Weights of a small GPT-style language model, trained from scratch on English Wikipedia.
Size: width 512, MLP 2048 GELU.
Architecture: LayerNorm before each block, learned positions, no biases in attention or MLP, tied embeddings.
Training: a variant of Muon for these matrices, 928M tokens, 7078 steps.
Each number is 128 + 32 x the weight over its row's rms, rounded and kept within 0 to 255. Layers, rows and columns count from 0. Numbers have three digits each. The size before them is the row's rms in percent of the matrix's.

# layer 4 MLP up, 2048x512, rms 0.123, rows 1777-1990, columns 64-127
113:128129178085087192029157140118094109139160099046105140122097158123097110160064144101157107183163095142182156108117108145100170111122144088164115094117145092121166119109121140095033110087142152
102:082094179075164089149137132102095107141198166113058132123098072074092181156168111077151112177162155203142160145140175148164093129085111157156092047172115102197138147133127209089118120116098065
093:108168127111098094128112112103162135147129130093101108101153072135179103142167152171136124102090159160069170111119116163092149086157154166113140113118135169128126093115166057136150171124087145
104:118117139089118156155157122099124190086112142150138150121099118099182178134134092096148100120131137076063083187135139096108148146139121150133103124167145184111132151133162109140135134059103155
105:126158047052074156078169133079107140140069167127118116121123144133178180134102130096159121117114113148122149084171120173135180164126188175172145142127203086150080121163091160150128096125151158
094:112155134112156123133180125111129099147098105116140151088089142149141087054133177095062185163128185147233130123154125128118058116122108146108167089123117147111123150098099115160115163143153160
103:173127144096138124032141173108180171164108134137146119159177167105165060105123132149161100130064157131140183111129162151068158178140158182175110094163152152101134151106137138139160126129139139
099:106165174171126113158141107148180144107102133144070143176090106192130175118123156110126180240128155111136128156088113140089042151111158123094109129093134106142124155136097130090133080163113146
100:132096057101164104124136103205126171184114085061153105159056144203125158152104111132132161144118118127045107124096180159085134114114089108146185179107142148086121088146099116162155189130139098
108:107209142111102098121134052071103140117097179094155086128095156136092117120144164208102138130105140113204185083127168100133153098131139094114136096094152145119130126155155185074142056086210116
099:124171121140126086136129126115131116121128068115168109152116110140127088099071146130132127124129126109188133158161149158124141128110134115148134089038196075042128133134115155154111150138094154
093:154089142105072188109084153047128121137126133070126116108116117092102116127191107102101170108139139099171146153108102098121181156143058119102142111189141136144112141170171104108138144132128084
103:166154147088056104114130168137126138110119152068106111141152133140135057076153179173115143100127100142158133100111082135184131166118113106121126135129056117125128094141174150105101103148130131
097:140116213053144099136120103137120109111192142133162110144174063069096161130140237171102175145138097124165184140166164059113069134186116129063124180164155161171130112164114124139134193148141112
099:080118123095140119163124120123125146159097128089141126110065120120164187086146145082084105125129163151091114065168067115065142156080133177150124133092126150090122127107143142097166110133131145
106:110105153114100129177121076130167189136158147189132154116177073108125164096074086178120091191120107132149101137096122132143134171128141143110115098136121084148103132127130139127103143102129147
098:049106123131205131062109140166123075133124095154136119153088084150158126087127156116126147060077149160126117096086143128133189198145119162114167095132103108138111128161171154172089087110122146
096:088137084070096122094136131128126143144122096168100126160105177122123121172125116083063162153086116190166163131161127116190151134134159108175192205149097116203153101104125111114142107097115104
108:082144129085188066107088142115123135084133196159091166130155140085099115196134167172115099089157135170114152111081144128124140170131110120152157109101108150091112142211116160155129145147154121
097:130158169152112151099091137137097034092173092144119086143098095211078141128095131151122107127157178129073108213166094103107077158093196104153080117112101186121131147092137195145165201078077147
097:125143108168101087142127059106142160166153124140079075187097122161108192128120095187088139105130137147109111169130118132149105098116180132147125142115177081121189134084186129175126173168163132
097:145141171049169124104135131166133127202121098169140174157194097136078171118152110106158111136152120043153131123089124110173114155201148119087108116133096120161087130126193114118116067116092119
101:120110078132141171150134145111137159128142141098122121143121111175090056084127100160131079090132156098113131156089141128091142106126193107122155143156133128129164126175151143125124132144130108
101:174125113151158140141095161113065113111135111077176103187169155181169120170127126082171114111082109147163162103072145099109139059135117169138099156120150104140155135136165131169083113146161161
165:136112126170167175153115161161114128203140137112090139123124099137071102070221136130114191186131096161160143169116151131059080173116193140122103118120084156125163134185101145123109130114112123
118:101158132108154154082149138189060095123181108094113143117044095137131159160152198111157114092175135130181171113104156142140117152158152104155174131107082153102134136130136111126145134095087134
089:080118190150128146160183180149129082113170132153094150138155110091096132155116108210135144137093097149122111142083144145092134144174072102158112091068086169115104119137100109103107158150088087
100:117106169124083097118144133109068170104113100101111153128091074144152128128107105104124127086177138155122135092154044128080120147108104124075130100098118178176124136119098093148173116146131092
093:124089184141129125139100160113150198150157095140149111115092130070114095162160184112105120129123143073147123119113248141097132067151161158206165149139102093060099117134082154145110112137085144
092:165114103147159119117161127150168121159145158152120086140202120119129144161104167153113136095105127155164147136164077114097112119132124174126154151129146073096154193103102228164047132057115146
101:113117172109127150125146163093094110170153151196170141086126094125115127129127172101125132095130120096204136048153125091085153155144161193102151076115126129187145156131181129116104173134126111
115:159121179078115155117134124135106112127136124122119108140160145073161143099120142147030149108133201164120149141102115143180149146130108154128127118150107107086105109165179106107186166149116123
112:143125116105117124106095110119121092144097130169174100207115099184115085127139118127109050077121151164122179198086099106138120154099134169138136161156058180134117142109110143119169138166115112
098:092180097096174142159055155086161149119116090146191128148167134123133097139129160120119127132133094201113148136103182101111091157142155129074132099136130153127131099149114077054077108073143113
096:143107192106156144078163132129123153131131081118105082203171146111162148060149178140115181088145122123079111108144107123130117172146131161149137113098102120160152139151135136120118109091140187
093:125072142176082169057094103093124046101128182129148115177080125064122181086185137141077073100065052155174096137114109109103163084092122123118110079192166146096175133163090063135124141168132092
099:145149123118150094174119118139099163148100115137125169122086104171135121110128170114101155138187095078136032077174095125174176194158146159091083177135128103114083082110207102111149113097130115
096:096162113088105137169183117091128152119095108137159104120141158073175136173106120157116131117158062102119128117160107035116162129165197173139116104108049121126079165067163118124109093124077099
101:156130154128116111165089135115117097174121097114153104186171144145143162114110117102186076125164173182094141079107109107179078181141168103156135132162094108220082194177119136115181091154113194
101:109060118125095093094111130085122162121131196103135129110166141138145141105188125080091154134151108129108105160096099097171109151089134148078128067171119158107071148101140149091181072116104180
103:152117168147156160140079172153121137134156071189111127122159158154093133085161183162115111101172162145189101115079147122098114117078135126101145102126106075143139133129146124081115095107113140
100:134128121086069158087148119143131099100165099182119129080168117134134148115148093106129121177119100105127134112123116135080066108149104075136112139148113109177172121085087064131107160159159135
095:083121215172148131132121168068143085100118081111135089146156100126166128090156135120174097082159110146108118135152137161123188157080083123102076132103123095178140097139141115152142109139115088
098:190125159108139156121171129139096109100112130139183137116109123204100085138122114165099166125123132088158140109157161147057121177121100160178082123160131093151181152081132096105158184156165134
110:106092123064119137132165181153136139168115124169079082111132118135139114099138125191127130135140115156119175154114199147186109207122114096168116118130116092218185126140117161136138100122081181
096:121154134175144182112175128130109102170147139144125142122158146120106143166079158191184071062091130089146083204141131182100137138129115103110107085086121063063117093101163140088122100132144153
103:129173137192175107131121111178120144129128145158122097153079153146107178147148156040177128139085134095171110141074156069135153110165097085123171131107111118077095091069137135138166074153149091
094:188085117091131193117154094117160115116133140135089141094155096114154132097144092163109127178146101135165098172096104096146152112098078136091114155079122169114180147175144043133131070188177086
096:085165188155128154146077177160106130110181127126128067115147183142108149167152094104098167105112138143152081141096147161096144135112118172138116073147166144109133140072166091140112104169174172
101:167138116172092078146116140089091046129095139085094146157111112139148134145167149151090113110157132062158098156102082155139135197119111111105102083127161110154159094145132172112131126130114082
101:138123152132163082127019145132122157069115115115131102144150136146118122098128051127132140152106115135102092085058179134152061110127123096125176142142156181121098115103127102126150143152170167
094:149131168072106138129151188092141135140111097148075172143197105084153114115137134123052112118111098131168138108069166126121120145196139162067118108120135174110060127083189084166142153084058164
099:173179129125153109168132139127147123040094161098132113134099159132117096123087109150150155178080123073144119133131146077139078167179116147138105125151138117085135120169120130091123120126118173
103:083165139135104109163111087113140151169162142155116155153128192143116151093080149099120137102125094108174121122159082085158126123167102147135145138129044162103137132162158153091108164073082059
094:135130140107076127163057159115084154106145069108190107150149141120119133139111126187147171072244083149127093153173118137109034153110125110108102119096107178176168120117137170114159118192154142
103:125169081077148134082175133042115148172096095155149110086101137213212140142148158105163095110138148113129136106116146135175157169158178090069108116075108179128118157129119160124153111129129115
093:092155091121162137090088130126089102159122198089102121182130173187167135166155155128158100148140085128131125124089106090136097184109143152164052132143127180154116168105162142136156154141149129
095:096161071105176169120151082112112121078146111131154139192134165155116154137119143090084112156113110120127063098083104146128097164075133140053103145118123126139120143111145139146133144142130098
097:137146106149148137148145171103158155142070111097141133166130161087126079120062127096167134098123172067162126110141121115148135119078128120070105129140110143143136078170120157066109107156103192
094:135156127179127093081148076083101144095096127125171066130194140162144089144071101137131104104138103108116120113162070187137145115097176117159139125127161107123136093149169120121090143150090150
097:178137181126151120103138153098060134206097137144075138152106143120125084168060152144137159092100221168115143134141215118144139093119124177133118149069108152174092160106117140158095147165112127
099:170166155125115143116116157169153106169071148063164093166052091150156092137145174151091092110157070186151110153116154164122141162134132159151138127087141117085108125235117129091109115127157080
098:085160138160114182087092142122100156157125139150120114127116119142143112106107142093130145103180119133137157113089119123126171097069122095123201103080165132065130156132043128151061142103135114
102:077215166111130133096157177074142150103127117149125171148166166135131123177123133172131143131152130156077142153129091090176144122125137122087138147089079092165074138086090130124104195110067180
098:077132128112141150086125115148040155172151137128098124093111150154155133180089129122142149142125157119073110130111131139168139144163147171099168102208170112089150096100157083088086086111146120
093:145158136152095095137137149087176137127080159126172149133138094088133127156179161111185130149124153118096092107160138127122113148139118132191097096083144166158155104141132069112148092074164138
100:125126125109100093160128132100130096134097184122082130107070133108126134114136089070101146106150090074131111114139110055144155226151091108144092108177123168135120190155121127074084170147120112
103:092111168118083139052121104121164183133167174124112139173100108108101130162116176147116090196154125153131136099098136187084096070151183177139179141156099049109143152102158115105111162116107158
095:131142105121119115101096141100077155160139078139108195102105123133107145119093104082074130100098127145033138152103111086172118142109185123073179148150185125140119150125056131092160159125140210
098:080186139196133163101129120130158114086165157142108133152149132122118158091141146136101120170183095109162165146127118117113177140150187086148139143098152151108063125159149088141115128106127156
095:139111095126162155165105189144155151136098107143079142119093129141098084128056158132115135111146105092107144151160126175141119085102135164109111071079113103116152154149206182137063171178135111
093:138111107171126134085140154107158172160166097099160151164058123128092121109204082130144115141107189124133124048099108172057061122121140171092121110104125150126128160099139111109109094145127156
096:088127152191139101137182117083097099106108137121141123092206156108100104140130126146075136156119139074071137115068144102113134137112145150066125115159099176095123124150142135152107146119107130
106:141143116129134104113176120089145126101124101108135174127124129006147110137141067086160072044156157130109108142117174111088120098120140103098100142143118135157140142103090110119148146114168165
118:117123134177121107102117178091099102122220155141138084159100093109115138121174108095103184057162084081147109109140119181094106190054118187137116119137121056182177078152119158141145137097083126
110:103145119113167110097155110112131117085131155150114101191125073132107095118119129146100078110124155110129049153107134085126149112121137132159150177119120121180115127148106169100180133092089140
097:072135128134115115128149112120141123099139110083113130159073046159155082115160104124023156154159098110110085189112162181151137121156132153181201125113101154171148146175089141155107168126125200
097:172170104155185104048110133124151143155136118123151112146186107199094169153102163122090124144064134115086135166157154079149088104129140131139145095143105178067084161131141120124143137171189143
100:109133118122103113117101160190142133122140118103098129176094078161094149096129106074103123141147098073151110110112126127118136166151113152073095095162139154136139148138194178148188143141146164
104:115135170145147188148131098125164110103180127170142117113139056142159118142199140138142110058139155125051148129154154107154177133152134126109114123143141211083105143164139108147131167171093160
098:117186156113146132038113136102074153111192106107077145153132072176114089107102172134099165169111174178105170170141132105111122155141118115170105118129131147115106187122119123129148163155144133
107:103198217142095150148074159116097103124150124149128114162092144143150072110126140143119110140105170199122149157156117146175113120075074140133072193114091082129175159177153108128138161178124081
096:113098172140131121147119069113108142107159112093088102117142101107089103131130097108116139092167145139124157147115168157069166098133113095149158124104115142151071152162127142078118104130183115
095:144139105091107139195117127162092077165114079163115099121141041107125168202086117128134126143142138095132095165105127174087155103167147101195098168099101107107137132115137133164133120098119083
094:109128105116121111063110112105094134102106152135161105115105090209204137119139175153181154151137107131135143106103191128075169148139158106123136155104146171147101158168148102108123094083134091
095:158115093042146156114145095149162089155083160184162124145141148117094148130082090071123123159121159150144175105094183162121128116128150172094161151118117123137171107158197109133115126101170111
094:108135121109081091106128161118127102131131084152121116130190116097118124152102130091085126112115169152103142151105164106120190102134144121167135141134138121169130120118072189094128126102170129
098:112119150145141138156116103154057116152118114103187133086060120128169129147105136126089135132134128156119081165150102115115184127146122098100111060114090150092131137128046116090147075164116161
104:081121086149171161159155062162148127156131156129149138122115118154138156111093154095146086187126060140160147121091087141126206165124193118182112094185080118079157135068168132143085124110120195
102:099175127170129157098124134093136130160151153151184137126200108072153168124108142116131114128142156147130150049141144129132197116206146136135153112147162167133136122163132140121146135137131181
093:179139159169113161164105082100171132151096133121086035131150118117142177138129094158133116087110121109131085146178109103095141163091108144095203119107118142170111107170107170106133108072136115
103:105119158136133151054102167105133102105142167121077183129131137117141110105132118138107141070151078115133119155126113090076092150102107061126148094120144148125121106172049166086166169124094178
099:104113174156079100173122132097069111127096117155096123134149142121098142165088140163132146149128191173103136145110116088107082144101135117158099108107138145081132085188186112115167110063093111
094:063093146160101141125143181126149130153125116135114119110068085123072104124158116115115151148150176178088095133110146137094092164105134199162085101146108128120139139126099110091114129115100146
097:125093149147096100145136192151100147136136125146146160150142068180101175070141124180124126090137085162123148103153142087171144155096117150149122108135099130138159158152162125108088100109095118
099:105116111137162084074167127115187107154222117149122127094110136079126156127137115082102125154137121192111134112137136158111108143148088140124148134085122156182123072115168133159163117098158132
089:133152074093122182129118149090096113088165099186149083078114122140155097146140142100128102126158136151117092061102111183136086136097146095063181122112179231126136117202158140149169151088143107
102:117071163111106152129152170159121149076128173152132044088152142158112142094135141072130152147064152126127133155168132182141099145184144139130135122139080133072101161107145147126140151113195078
102:148115134087125132098128135121102075146153140109115114171092079128095127158117158106140182128182141114114087113123148124129153178118156133167122179046167143143096144052095138167146151114100160
104:141105112095155138113091103110159146078085119117116188145147108097154118148089165185129125142126127137150178125130119106136112101158158149095141114152145143145147123106079184149104106153096149
093:129110155135075118166108239144129158152171158150074160088120124096172086100158164073101170111141166157167171098107165157115114117164210117135124119178109125130108149127162136083162117109117149
106:117111076077130119109103118101146178136127180137124127125161154153140079127118105136084090125125102133118151145030132073155133152115102137166154103122129065112138149103129129103151083140089113
100:122129155111140159146065114015141136114190140164211117073107120149168069117162165082124130144096124160164127102094160185128121141123125138162155182133100106134149129093133121134204131118221092
094:120114074090151138119102133148110113157097101097123136135070120113073149090094150132082040115154160102167132160116113127091134095137155097093109140118140147167113168125105161114103150152163164
097:127047125188060111090167079146180138144084167134155060171073102146090115117091125176173166106136101111146150146133061152149087134138102130162130107139131087074175103117132124090093195104090130
093:126075187113137091130176174101121112131127099077078165154160143084125094113094181100169152147134134120135098094202145144199145129168094174115174137111074123101075182114166126151133173164116085
097:182143128120154090162109066142172111163085132154125103145141078149147099110157115133137099096115067149135106103078174161200091142136099114137167199063112136128085090118167119073111094069113123
096:137161134172101127143126104182147157149154195162069078163141123097143086108091132070115127124117116153180069111094095093172160185083145173131107153065108146142082149141129152109150091094132149
098:112143140088125138075129123171133146090101099125140105119139139149156166118057161129162111174102149137126134087138135151040161134112108196134092106118074145121154139113136138157087084112140083
098:095137125083166130089105127163146096165133128111219116106071103137136162060073160138136146150159124119100081159103114161080095080150090178109143091068083122171095132106137153106120166074072124
101:164129181129157111142098156128102134129110123098078124083163189175173191116085153168179188077132131181125082077096066150175170122143157163089118161095128157196139143101088105162111151154125142
093:108137114088169127148146136152153138125120157143099115113170145141153102173100150145059102136134095139172102162125090047099139188123083082128140130145101148078122113132072129165145124103116059
096:087113214147105171135109126150156151191180116125137115137103115120116118157151134187115107081167146132109154182114156131131114165076112094059128160127175078119101163183160103128139105125130134
093:157094140125116131145128095135099125154183070123167156085174127156138163150161101139145137100146109110142157111134133137112124171117153173142125128188179149067187061152122124077135099165075140
107:126167088099176174143133144123053131086129113112136155088137075150122096127192137108077126150144092093125150179110142181124165094111123150151103130130183106103190108127139138079117145117149137
098:123104114140131161160176117121149134078069121104096098130117104163212092170129084095080149134078112136151124171109161158120148138136135219129107166164158149161130103118161161166125156175143147
096:188128116101168158149076170156103075114178128050132154112143138146156125145113128125173118149140102179122107147144112188144136077136127109136058094114125109076143155117127109113088169130127162
098:073130106054151163160126104091146108165113121208139130108127139122080123093126119144109129119184135079124107071105153098124129127090159125148155100189159173092156140131143107104154126188071170
111:122092175079197064115141139145108100115140158142129158115088072118153081088155117114106108157124128129159164109124131133151097087114210159104160133098092127094118157186107096109113161106118154
097:158130074159150132144135145169101162162119134151074123050081049098161162147144112051177108116134103116101167188182205143115089098092133136132083162119169113141172165129169170081153127144177106
095:147169119170106143116125088071125151105155158098142130179144109110166108117142202121116083078161143190106144153179075158088111094118105186067087139167091104115074115111152155114166117130067125
096:117123111134131121115066135103153172097116105094086085167112112150163157132106092118143130155133181100097108074102119131127092142181164152095103104167113182130104175201166138088150095099141117
099:146086132116184144130193101096115138144127204106161106102127148079163122157089154155094125181121118133172160150149094105061052133119117120079105114159128127172111129075091107170161152137083119
100:126132069136162092138109136131142088062187129118134068152179130157204170091093130156113130114102120143143077188099107116126117150155112167102100151096112152148150144094110085090117113164122093
099:096135113042107167138141137196154145115133111117134146164085091122099181148074090075196124173173109103135127224140144128121147094153103171095148121165111116109156184099168139135144155100166134
094:107127146116130197088139117177138152079191089071104090073168143146100125132100117178134113138176144147100122166167113099116084122111125105132139123123115187070128088128071129159128100140101160
101:111129148176150094121118153130105134144171141140111166075159117091157157115162140122160106100163122085118111083098139112149143132136122157099123067096150100114199160112129146101173140114093168
100:117084124126107146140105117112107132132133137125151142133136133170075115147127151139110102175115142121157149097140078148088073121118139143093099149069112166199060086122111093134150110174121166
106:091133161137139136126103106134074083091107154180089155170140104127182088110136130150120091102157185155147161129114140195127090098133159158099116103181129121135118132145157120095109140179141172
097:101116140127133132109147156170094141133128118126094120160178186158095163099148113105169067156087098139097145126112112075155085166144167109164162188133086069124110133117161122034184099127099103
101:075101104130130154141180119148179120072093088114161147159093145161113134145124128152083150083163118213160158114185117148148154097083133173146085109136098107152187076141157137138117135131106146
105:098164065109170175103171129108087157118120162184181103121185104133221183126119075131150123152163188119041121149089119108115111104179174173090125109135148179172123084117151092117107059102140134
124:149118184111068174133159159142128148079192119072147122059149125154129162137123114137099150127131135100148141098111132134154140134128119124118122089121142149130117137109128056150091106153093118
102:134085104120142110171081115174135118112142103201084115161104147092102083161126077149108197101125129083147110100127088144101115150115150138104131112124096107107153107107147196089113138127062121
102:099127095137133092101125146129126087105131155141162186178139107144080114148107132093101135167165179142108135120158092138153107073163142107125158087162123172115122183157073157114136162050104163
104:072109151161134078136109126095135085108100079091128159161105121135139164088145135164080088195140128097141187110129146145149095153157009101110147128154167183127061143149060133071172170168193113
112:123118119145147092142111134034087095163147124145138101149123105181165095135118130126133103098107120111156123111076122109127112179132141115149104129122142118145118120086084089121082126175111143
095:089091106132199124122117146145145121149154136129117138093098086123126097127177143128020081094097128149094144109152064133191124104126126165161097091179157167094111137167096110109155142041113154
101:184155110184119099159112170147106182175156145107115166141189172136132104216107101118138125143217178087110147126187171136165174155154117166126090144107057181149150163114134114144133154133142128
097:112181127111067122116045140063095137138125119142138194151087125145106124150145137076115128135149151161136118138133037089070086095129111152127159040097136156161114143094200116159205144128120087
096:115142117117116121151081138138057128047164180178125175122167144097160111131100137105070138140141101088093141177094067177159158108131148108071102084139107163133133118131121119139126100122144158
103:139225151098121140079129108109086106228129159134101111114158084145164101100098108135119075121119132132158131126154161114119137160099145129133087135141159104096105199136097065119190130102157123
100:116129135168169136139084140169121069152198137132174128065172050107249166140162127095088038160111086142163074140076135155130112105155134153100148109120143080161099145150202082140155131115105152
095:067146052185123097159145121131096133171181124119188141146148127080187134151112104147131122135114135153154132084157123119140129148134112153104134151144077127155120123153145089126123156122150101
098:106140152119183138154076150125156119155150062087120184114148129120145147103153094097127094092091152103087088115108134146095165129127149154115141110108097136085165073124119124103107152126139160
099:132118119117108098149129121200079112121067115092099155187176129078151178178151167130073150126131173064132112121174022085111162106238179185103126182104206184199097145115088103124163125147156091
103:087146176098111097118085107135149115108116090127091165162134166091188128109129141101107113157126105147084133108198178088157170172162196193079124145126155167139147109114079172115103093114167140
097:082140089116135130126139116167172190052120180101104085174106066145148077170095120139154105190113146112122101149169134096145119143101120100138107136105114168164172151086097148118086105095140108
094:083086099154136078168152174121147178181163121181082100097080134123125136226123094122171156109180116122172138187174104140089087130133136157146094145135099165184108149181139153118157147150113161
104:120164131099114130071084121178134167024081099144110146165130153137094147074116172139028143146089137113081110170110109184196133168134200100141104099154136128092082069056125167114165185151147122
096:121103158131152102175177118088141112147120125127078075125081091106193100176139080166175092126079113136106175090095120129176128168104134159109079109122091120114097048084106145100110144120163173
094:123099086123089122083133137176097117105102085107125091146167062133107061134197142078090122110135139148073152069152184092155181147162120140135127135151136135155084193129159175061126131061210113
097:152173092144081168116181118132089109142154102116103170123115112129128124162143155148135104127114105107111141158140122144166163120117156102140098090179160118184142133141162157111130156156099131
102:084133075139113188112120133146130131151073136080109123156158129145120106096104147126142129117101147069089085111100162095135158094077113137136135138142156177177127120071136163134129095134141152
100:143100173188171074094123137085112162110147136160154175112130106171136124151127108133153092131175124109186064138147108149180095092125136202130121050088121072152109129096134188150170155121160145
105:064076090080078178081144178160147113156104120157109107112136102164189132169135117102076106170114153085103125102106149087153144177095093161115167119085081149147128123118166145150159143122159107
100:079207170124106168138119171179104177129159101124097175164148103209101103104133120084113127110132124153038166106093135138117107111122108118134150170115130166098068108192129152131137138233133119
110:089076151127148115136137125116122077148100096112084102155071135134151136178135173157106098141144148167113128184106133096116176126111123125150144164116077074175107147155106165100091150126086144
105:146116155049172184176136148130129154145117131207116148099070067089149086101097083127171145084125108095164071132123125089133174146118133131161084102124133181134087118148099179112132146147110135
094:073073105112145196139159087109149110090134179125169165168094123131109130098178113105154080104122143099148145108065130092110119121114162162079105121172120136123122159141094127149104122187138146
097:164099113135079142148142104169182079127118140104098103120136144099160144103133090160126138081137101164123118089087114128122112139068126096084127094129163095204118122027118115097144155137207067
093:133144115123135142178152190143145104119157101130084155127152179134078093102053124084120129142124177072163164138170102107089132125124102137138138128185085079083136136071123150138133148147056119
098:057082164105127114176175106145121184157158168161153109144100151131134129125146125120104146155101130120062151117182073170162142108142069121181175107156142122086120124082172141180099168109106162
095:147134114105120124132152149209113171137138120073168154127081111159195151183106133117171126050172124162130179117116142056133130210123139101100150179179141125129089106124157157201103099099124123
092:114114125120142096130105103140149183139127192165168128185116120136154124145158152172179117161126037140111131131099117163187178149099031150173142132144097158086158088077133127154185113157112112
101:141091150143177179164129208123073095112132111114119095100131109112121132157150112115089153060199196110166126115136108069103175128104121101159148132155152125084087175099158181221124107116105148
102:123115066130079121135143162118143101120185115107174136137153130123126165102189064128153097093148134102110133130111098126108097089159167135149137079097139128151159146150083145091111165095094110
091:093106179135082150119145192141161134125095168107122135141199124101106126187104093121137100144083165132085185156111141115120097075149128079106100163117126114151166159164165143138173129088137140
101:101100112093108130077106150125075173133153181098111133145188137194132102151124131152191130095145188153163172138090120133123127096132115194088187103127090101124176165136155128172148113118074175
097:120127132164090079086176058130116165089161145063105148146059168156123119160081167177121112096177100169169135166048161140102114128067170124138099099143181162142109187139142157167145163111175137
102:128136123090108133101148125141124151106100139130108155152131087158168106093176119060163054062104169082119163110137098161158157122169180106157120162094131117101133074102125180099120134140114122
095:178191186158110139167114098162204176166080175140152101107103115091141094135112155193104175107132127174130074156144122126117131109112160123142141097149140130087171095162151141158141137095098098
096:105140126099091101154118194137155141162126101179136106162100125116080122108121088137144097143104126146135116105157154075154190118082107120152158109122083204129133107149103134143125109090167094
085:151083190077112181111171207141113114043163118098113169099145119112158126156125112115088108120088126078078080145130124082113143163180168135155167101142119146166153104093166144110145159136161101
126:124142144092162136115077107123082174104154187157105129167141100145188139139134082133078100161144100140166099121133137092136096117133153101084101094160133102133168144155163097147104128146204129
112:129160081157209154101165142103083117144164098092136111104121167156110123077119111106063136129143056118138114163137083069135162150069081098117131131087093117145084151178144129083140146166153175
104:158104139146128122091098165122131124121107195170048189139129154123163098126159131121177107110254190112118082128070142095114147136168135116126096124142138164175143106141119101151121113138095166
098:117101101142127124100108117150090074099114104164158136142102175147084111131144202152194186120159165127116105118148139162091126148155120193146120129101150147127150144166187123086139132128185194
097:095178092140155131172183144120119051145129160107063113096143154178137088164145119127121156162133174160221132152161133113124083131173170156130093129104088111096214077159199135100072112120095152
090:147101142087139137164102142103107123106099095138049196137063082074150177093097112124153163112142165165178129176172138185095109134126149177103097129086097117147110151095134122137131099084155061
096:087127153117169106136143148105235115087100118140088147118140111144133118099067129144194133128146094104092147124110220168151187095126103097139174179157123155085108015108155118088137115116141106
099:151124132165044091154142069142161165125133158143141096189196098089141134120186093179134128107153131107122106124143109118142097127150141149079115104115106128139092197113097150087151068180118100
101:125118142113116140174124150086127166181110198109182142082122121126154180213097129168130088139092146166152120093102170139156128146117154090110115101179134126092088177094137083168126083141056152
100:131063079155144108163125155123103159125140088089107187121130072146100193092094116106088108192122110152158113119107120117090085103147137151105110121125139139136127082150133169082108087126106108
095:115041116155128085183113132131100102158175129134186080122100107136131137104089093181123172085087085108165153132132092155109115151145146111145131129121090125144137152178134144098109104145092092
110:126120104114147098104154108077124180188135165150068157150078132166186146119082088179134147176174065079096129148098177147163196178158161129137171146074144138096135110139099150068148152149075101
103:130172171114167115112092148137144157120100196120125135168130125169094113164136164137117070135120124113131151171152168125181121153118070109148091147082103083131089142068119137186121052091120106
095:155123141122146164165131118147176129151126143143124123178141162117109110150104125186184164151145150141154118163117084108092075145167138135137085176129134111158084100134146170162110126159146136
096:119195121153164151123142189150108114150140111134195118148084157067161145138120120148139140138181181120119072140083119048104124107189049149146113092137134149084198145160131150123161112141155201
118:086107112125120109134068128126056160137108134119117134146079066088161099168154141114181075149143130138131165161178142172115140124104171179130086081193116126162114131100167111093163182116165145
099:169073112115118102179030112120114090142115120199162089150162131151100056147122098093149101168087148143164075120060158057177129146099141138189110141093191133140146123134127167128145152150122089
099:112096161127118102098084098140067112128104138149063087143190137123151149165144115197160129145079101106120157144108085124162151125184139037181174115101160080196114115137118154150092168116155128
100:120153098109146097113074057173120076129140112109138110097164169140135215082067069130134129080190169116180122116129218129155139120142142175101103070110120136164076161143112104120114103143085167
099:157132097137085104117096171103128174135137171108086093070099123104179166114099089136175084114117109134095111122142122118149114112102162145121137090166121178076111118089193114108120086129131124
099:147160146173163120136048152136119158197108163090106087091125078089054136114152092102166143115134109165163056116084190117125122132158171142132145142162110126183144100146138160124139127159149079
095:141111152136163137157090147060129108195119094131143125121102139066175159114149139072110155135135167134100142099158112132122122187150165144120160064135167158162169130170069163132141138130091159
105:078130131168185119135170194096120103137112098140121125138104127125128165123108092137106115190112131114114133172154119149122086157156139091136176117193129097128122136106108185142190102103139140
112:112158133116174150128094196133159134152132110104106101123144163104158144104101088137155108115147102085114149090061159086118125116121146164075115106068153142129119115133139080131116128184081180
097:173085172123141131083145122093163127122178104140133163126165148120121155132170147124167140155128117096125185114062134132066108119102100122119115102111150123157183147063093169109061054142122096
107:066160187118105138112142139128105163160176124147185100171090022130148150161070152165202130090103149107130161113161124128176145135082161134137089092149110069146162153119091152140039122040118122
104:149149145138164139099118138139160189122128128157087141172109142024091108188092178135108124110101148156091113102107113135112163146129159151114019107116187082142109119141122166115179117131139036
120:171099124147169121103095133080129131137130146136172131137128116129093124150137135171122154149175146164104137056079092126131123158092149128124182176103188116164140110161134080136154089117141144
101:206049119041154122190081139096161102158166111144127055112123121088162182156112121120197095083181146106138110092108128096090135114216113094126115140170179161147112117146167149131130120134136155
099:173148082115116172135117130171175143111100100130082062151122084186112093109188159097112174143199060110093075114112097103180135137181100172131150177072118100134178133157133141140142162131153112
110:129152111188149169092136149090153163180134100191112121126167127113148082180192128082106177116071153124097114149095111092140077043064131082077122127110153189099141107113143120140111154135189176
098:155131083134115132115174183069176101088104085173136176107170131163174150130149144149060094128113119101134165137163137150154167162119135164164139151094108099127158154092107138123085122160193124
101:169108145174142107121087150136130208173117112148153158131171119123137172125103159152135133137154115193120113126166109160185154147106106136112137156150092085124110089166163180149161109158096086
100:098188107133142118098208158120165119169138129131133102094089125186158120150108097128133078079137076163142159153072116147096190086124125108144077124172170171140244110140086146123142104118122119
090:164112149136158105086134137136151099135094156081112172163146134152125144157132158084171166116114119098125105117124119139145127160115076145137191086075125098073121067110207179137145144126093128
094:126141127113115100157082126125138188143092111149145115150109150168104134103094154075125114189128105123151129138138106167168158119069118108140156207204223074189100148140144115142144160167160139
099:163117170118152115145095137132190086151113166123132152127150080168075076185092185148104119183102123133124089112066124034163141098079143155076149131086088176110218147142157115123112101095118116
103:124128100140147130074116118158185188161133107151172137158153099169130091097155155131146130087102143099112189129159111132121168053147112103157123169165112123154103168188115115131183123093136116
108:118060141144066114183129102104159100123180180060210100146187116132103150137104104166130179090155096162095134103145152099127137093167074153108172075097136125137124064181123125095110106132103135
094:174110178144129141159059128092108140160134085110175131100122127084108159140127178114147141109121105112132176134156142089149083137108154117142113139129192130143134142090156128143130144190153145